Weights of a small GPT-style language model, trained from scratch on English Wikipedia.
Size: 10 layers, width 160, vocabulary 1728, 3.44M parameters.
Training: a variant of Adam for these matrices, 107M tokens, 6513 steps.
Each number is 128 + 32 x the weight over its row's rms, rounded and kept within 0 to 255. Layers, rows and columns count from 0. The size above them is the row's rms in percent of the matrix's.

# layer 2 MLP down (transposed), 640x160, rms 0.141, rows 215-234, columns 80-159
size [ 97 110 102  95 109  92 104  88 102  89 109 115 185  97 112  99 108 105 110 101]
[[ 95 155 114  64 126 127 129 196 120 126 112 146 178 115  85 144 155  77 129 141 138 112 126 101 129 127 131 127 116  97 137 105 110 134 127 119 107  89 111 166  84 153 112 129 159 126 159 115  83 139  75 131 139 104 171 121 173 102 139  91 118 144 101 131 114 124  69  80 120 103 143  82 178 113 202 162 157  83 152 100]
 [159 104 115  85 154 153 133 188 107 102 120 110 204 124 149  97 147 153 219 136 115 115  78 146 112  86  98 103 149 203  83 140 140 134 123 138 149 130 166 144 125 162 141 123 140 132 146 109 121 176 136  97 185 159 200  78 141  78 134  97  64 126 140 128 122 126 119 141  97  78 140  87 183 137 130 132 110  97 131 170]
 [151 164  98  93  57 110 188 160 123 130 101 126 168 146 132  55 129 106 122 146 145  90 164  96 122 105  96 135  88 139 127 142 165 103  90 150 124 159 144 154  75 107  96 135 131  44 103 151 106 153 166  77 127  58 180 107 134 149  84  88 157 148 136 124 126 167 114 154 113 176 151  90 140 122 158 103 243 118  92 127]
 [108 137 129 143 161 206 126 122  89 142 128 137 112 142 130 135  94 147 175 177 153 113 128  83  20 110 123 134  69 162 116 164 125  91  88 128 122 174 137 138 101 132 138 140 119  41  71 135  93 122 121 127 143 182 108 123  57 119  98 109 104 114  93 132 115 149 143 149 128 126  60 109 166 191 110 108 109  83 208 104]
 [ 84  90 143 153 111 118 119 125 112 126 146 124 181 131 153 128  91 137 162 222 119  48  57 138 135 155  93 139 202 166 109 149 152 157 142 125  84  88 136 100  88 148  84 130 178 182  72 105 111  73 139 211 103 129 169  99 151  97  45 123 102 136 111 170  83 130 117  75 126 109 114 149 113 140  94 185 171 142 144 115]
 [134 101 117 111 109 107  91 158 134 142 104 121 149  98 100 164 110 169 123 187 148  96 138 176  96  92 120 133  73 159  85 122 136 128 109 130 130 146 126 160  92  85 129  79  71  53 163 133 122 146 157 116  87 121 134 139 172 110 110 186  82  88 135  73 107 153 145 101 111 155  97 165 118  81 131 114  94 168 119 100]
 [112 127 120 130 139 103 204 154  78 139 124 107 135 139 101 117 130  83  91  74 180 131 103 151 156  77 161 125  77 123 165 152 139 113 174 130 187 147 136 133 124 169 107 134 154 166 110  98 162 152 113 124 134 145 194  84 109 101 120 155 152 108 194 103 162 138  73 127 152 120 127 145 159 112  87  72 186 154 132 140]
 [105 132 130 104 128 147 150 144 154 121 118 150  94 119 106 120 131  98 142 145 106  87 128 184 126 120  98  68 190 113 128 154 136 149  94 170  80 125  62 107 129  96  94 149 115 152  98 192 114 131 132 121 109 116 153 130 120 105 159 113 153 149 150  89  72 103  79 127 143 150  91 201 202 109 137 137 155 136 128 116]
 [108 194 177 120 124 118 171  82  94 196 144  62 161 136 125 132 165 115 169 124 104 110  94 112 129 119  71 126  79  53 171  83 163 146 122 181 115 109 127 126 173 108 100 166 172 141 138  93 140 134 121  94 133 136 144 170 116 114 114 116 170  90 121  85 135 148 149 113 146 163 143 187 128 162 153  82 141 122  95 118]
 [ 98 119  68 118 117 149 199  58 116 121 105 127 134  91 138  96 151 156 108 180 127 135 141 155 102 101 143 131 136 127 140 117 100 145 100 106 115 223 121 140 157 135  74  69 122 134 111 165 124 116 165  82  97  94 169  84 125 119 121 154 122 135 106 114 132 161 144 110 208 152  63 188 145 122 213 118 154 139 255 120]
 [ 71 135 127 125 130 144 134  97  83 128 107 125 122  95 140 196 112 143 153 220  92 133 166 171 122 112 101  72 105 167 142 135 188 102 137 156 164 129 103 147 105 137 167  69 131 112 181 142 154 135 129 147 197 125 146  89 140 126 127 136 116 153 169  82 132 116 185  65 177 126 118 140 144 120 190 145 115 153  98 147]
 [172 149 177 144  91  93 156  69 112 155 125 133 139 118 123 163 147 139 150 136 119  90  84 121 180 123 100 115 118 121 145 139 178 120  92 172 123 162  59 143  97  93 128  83 175  85 175  28  60 128 122 110 138 136 176 125 153 115 115 137 131 152 168 128 126 116 159 171 105 176 130 127 133 167 151 131 124 108  50 145]
 [125 160 148 163 184 196 147 121 167 148 109 120  84 135 103 157 157 102 175 139  95 107 166  28 157 129 110 110 133 161 142 126 131 125 139 118 150 122 128 221 149 122 124 163 170 123 108 129 121 172 154 138 119 136 144  65 125 133 136 151 113 130 118 167  76 202 141 130 119 190 124 115  85 126 157 133 150 191 114 201]
 [116 119 127 133 131 100 140 122 122 165 138 115 155 132 141 147 169  87  95  83 131 137 134 153 136 151 101  87 117 150 107 158 158 108 154 119 102 199 137  96  93 146 108 104 146 137 152 101 136 110  94 212  97 121 136 106 138 108 113 124 163 115 135  87 122 157 202 131 165 116 145 150 100  96 145 169 129 202 104 119]
 [ 87  90 107 135 100 104 151 183 113 150 134 109 165 102 111 124 113 140 108 178  74 157  83 141 124 125 130  84 150 236  76  51  90 117 169  91 129 150 144 127  97  81 117 145  86  63 148 179 152  94  99 140 124 127 179 122 138 144 140 127  80 102 131 157  92 123 119  88 116  75  75 148 144  99 148 142 178 124 172 113]
 [179 103 102 150 157 136  85  99 173 129 145 187 146 106 113 132 177 162 171 109 147 153 120 103 128 160 122 180 168 168 140 147  88 106  96 111 162 128  84 141 140  99  87 156 148  65 143 150 105 110  33 127  81  99 107 147  80 110  63  84 186 107 124  83 113  95 112 132 131 115 123 140 120 140 150 126 154 114  90 105]
 [ 98 128 139 135 143 142 105 112 108  88  56 146  95 105 115 148  84 210 110 163 118  95 145  62 160 165 177  96 127 134  95 156  89 117 144 106  97 107 197 155 113 149 118 154  97 147 140 159 165 132 146  95 171 149 158 113 183 105 141 127 143 129 161 154 181 135 134 129 209 159 151  33 154 145 142 142  74 180  74 141]
 [ 82 165 149 154 108  68 175 140 200  91 128  86 160 202 122 105 127 129 170 147 106  99 151  87  63 126 117 125 190 158 105 119 150 160 172 169 143 211 124 114  43 106  96 127 184 122 119 106  90 161 144 161 124 112 154 134 164 101 107 136 105  84 138 104 109 123 126 143 119 124 153 152  91 113 117 177 146 137  96 135]
 [ 77 122  95 155 103 190  96 141  79  79 103 125 104 111 181 141 120  84 161  93 136 107 104 131 137 154 131 102 150 111 144 148 147 143  98 153 115  86 107 102 118 145 115 136 153 123 104 119 132  80 136 189 111 157 127 110  97 115 193 124 153 180 107 112 119 166  86 143 156 117  91 117 107 199 114 180 138  58 129 120]
 [ 91 183 154  90 116 110 172  98 159 142 152 114 159 162  98  96  71 116 190 160 122 126 156 126 100 176 106 156 160 137 127 128 126 149 128 119 178  78 109  93 119 185 111 203 100 141 131 116 116 144  80 114 175 134 153 125 117 108  76 156 141 145 114 137  79 128 149 155 116  80 136 114  96 153 129 119 155 134 152 124]]
# layer 2 MLP up, 640x160, rms 0.163, rows 216-235, columns 80-159
size [107  97  96 105  98 107  91  99  95 110 108  72  99 103 102 107 112 110 102 109]
[[168 104 124  86 146 130 101 170 218 129 146 107 172 144  97 137 115 168 170 142 157 171 112 110 132 123 135 164 153  94  96 111 178 147  56 218 162 114 209 111 228  84 157 125  63  98  97 132 130 120 131 163 186 119 118 162 126 133 185 132 156 143 107 181 147 110 152 120 179  97 172 121 135 109 137 130 188 132 138 131]
 [100 136  86 116 140 116 106 165 139 104 129 122 140  95 117 132 152 134 210  94 131 135  81  99 117 127 128  80 172 118  77 100 176 177  53 159  92 153 153 131 111 142 110 127  92  85 132 118  82 133 162 120 135  92 100 103 123 254 128  94 111 127 106 145 152  90 153  83 188 166 145 162  97 123 132 153 155  74 106 109]
 [164 143 137 117 146 134  86 170 175 146 117 124 102 142  82  98 131 163 138  88  93 117 148  98 108 117 143 110 126 126 183 128 156 147 147 171  82 102 166 103 127 175 135 134  97 132 108 138  69 142 118  74  95 165 103 154  79 117 171 103 155  49 130 160 128 129 138 102 131 111 103 139 154 175 115 168  92 123 160 162]
 [136 170 128 148 103 110 122 157 161  94 113 105 120  46 119  66 166 131 150  90 173 209 136 116 150  71 158 127 118 170 127 165 163 144 107 189 174 142 235 111  98 130 161 133 115 128 103 127 170 148 172  66  96 136 117 169 104 158  62 146 130 138  43 162 104 128 106 143 125 149 154 149 128 125 138 134  95 125 136 106]
 [ 75 118 115 174  74 118 121 121 135 114  92 107 124 182 127 127 175 172 179 111  94 121 132 116 209 147 179  95 117  90 146 155 154 133 102 179 110 132 136  98 143 121  98 102 140 166 144 146 148 119 151 146  82 103 130 129 163 156  90  82 134 123  82 144 147 103  78  84  97 106 127 122 156 142  85 201 164  62 138 163]
 [136 100 121 124 103 130 102 109  84 148 104 107 144 151 146 145 119 113 114 149 129 151 112 120 217 160 144 122  84 142 155 147 127 115 127 132 176  47  97 128 121 159 137 114 142 120  94 140  29 106 126 114 127  94 155 131 199 108 120 122 109 143  89 142  59 135 113 187 124 144 136  73  82 122  84 173 130 139  86 119]
 [ 86 138 182 199  60 119 120  76 143 112 101 109  89  81 102  82 182 170 145 108  99 124 155 117 164 105 173 199 195  89 125 169 143 129  88 172 127 130 138 145 126  86 128 104 160 129  96 106 141 150 145 109 104 142 156 171 173 102  98 126 143 157 121 141  62 108  91 124 135 124 174 148  62  96 120 154 129 138  52 124]
 [142 140 131  89  97 102 168 111 135 115 136 112 131 198 117  72 125  57 104  70 143 185  87 114 139 149 132 161  70 138 147 111 141 131 110 139 143 143 103 121 104  95 117 152 114 170 105 103 126 105 128  68 180 127 119 115 214 142 115 126 158 144 153 110 146 135 187 187 143  73 171 148 156 115 130 106  66 118 125 116]
 [ 87 189 174 194 182 157 144 158 136  73 109 126  95 131  83  70 148 153  92 139 109 112 111 102 123  89 143 130 151 148 157  61 111  80  86 176 129 139 142 126 144 164 151 169 121 141 112 153 110 180  55 110  67 188 115 147 129  95 155 179 171  83  92 168 110 114 129 139 153 121 189 147 111 106 164 133 109 143 144 121]
 [119 125 128 150 204  96 162  82 137  93 137 133 119 125 146 166 140 153 144 104 106  83 119 102  61 157 136  99 161  88 105  83 140 183 159 113  69  53  82 131 117  95 178 145  87 132 123  79  93 136  71 113 165 139  27 149 151  84 142 148 112 111 144 142 103 108 190 112 157 131 124  94  96  81 150 105 148  82 109 163]
 [150 145 166 159 161  89  96 137 116 112 126 125 121 108 166 131 148 107 179  77  95 111  56 102 183 157 153  94 133 100 134  88 151 164  80 141  91 113 114 102 112  76 138 176 114  97 109 120  81 137 129  93 150  79 120 152 138 143  87 183 150 148 127 136 138 101 184 105 103 139  68  68  98 110  87 165  59  65 116 168]
 [146 144 162 176 151 162 141 142 175 127 151 105  78 131  80 133 145  83 142 156 120 168 135  24 166 158  95 110 148 103 121 148 145 135 122 122 156 113 148 212 163 131 151 159 144 127 122 116 108 170 110 135 157 108 105  78 160 157 160 111  92 112  88 180  82 174 107 125 128 133 138 111  80 116 110 142 138 152  92 198]
 [100  91 130 166 144 109 147  79 137 144 209 105 129  91 197 153 121 177 155 150 108 108  94 118 128  85 155 142 136 103 104 133 191 130 169 116 118  51 128 170 133 103 170 122  75 113 117 122 116 189  98 122 155 118 106 183 150 108 116 150 117  93 109 116  81 147 189 142 117 149 153  76  38 100 153 138 109  82 104 131]
 [154  94 163 118 107 144 126 133 140 146 132  86 144 142  85  85 163 160 109  95 171 178 145 114 158 121 133  77 127 130 105 163 103 145 133 200 168 136 200 119 149 119 144 126 155 166 164 184 168 106 105 132 102 141 129 163 110 121 104 138  75 145  90 152 150 110 102 137 125 151 130 119 162 155 121 107 158  79 128 131]
 [ 94 149 107 137 132 168  87  93 107 106 152  94 180 127 118 126 156 195 119 159 112 105 107 117 138 158 161 108  91  61 118 157 162 219 116 132 128 131 136 130 114 182 143  63 154 141 113 134 146 162 160 164 122  94  86 124 126 148  92 120 106  94 138 130  57 115 110  90  91  99 124  58  33 127  95 109 140 107  75 116]
 [119 182 150 172 161 148 156 106 105  97  90 103  54 128 136 123 144 195 127 108 109 128 129 109 108 161 183 154 124 143  89  92  71 123  99 121 112 104 121 154 105  90 106 128 128 154  85 128 101 115  65 136 148 175 123 153 202 116 132 162 202 140 130 184 162 163 149 133 173 121  90  77  93  71 162  97 109 112  99 114]
 [135 147 146 162 105  69  86 193 137  99 141 104 123  93 148 101 149 146 167 124 160 138  85 112 184  85 143 170 122 176 142 149 162 138 105 173 158 157 172 134 131  90 157 166 107 171 116  99 152 174 133 139 145 107 123 120 155 113  57 165 125 116  92  88 118 158 115 120  97 164 126 122  98  34 136 178  76  67 137 119]
 [ 94 152 157 124 154 101 104 119 114 172 114 100 105 153  97 122  95 124 181 164 109 101 107 110 171 140 127  48 131 113 145  75 155 185  54 104  98  92  93 139 135 155 131  84 147  74 113 164  72 140  56 144  95 136 110 101 131 126 172 143  92  85 123  95  85  91 139 141 146 125  94  50  97 109  96 143 152  52 117 150]
 [148 102 139 102 109 106  70 152 165 124 217 104 137 144 139 104 182  82 167 126 171 162  84 111 188 120  95 152  97 161 168 128 138 155  79 120 149  80  98  93 116 130 169 130 140 129  79 108  96 120 102 124 188 111 139 116 183 139 151 138  95 133 105 125 130 118 154 119 142  98 154 104 115  95 124 151 123 136  97 150]
 [147 140 126  88  76 106 174 174 163  74 123 114  47  78  95 152 112 120 164  60 137 138  92 101 128 145 114 126 153 110  99 113 144 147  99 106 140 129 157 177 113 104 165 102  83 116  85 137 111 126 153 159 155 105  98 129 124 142 107 136  87 111 140 124 168 168 131  88  78 123 164  99 148 137 139 130 141  57 119  78]]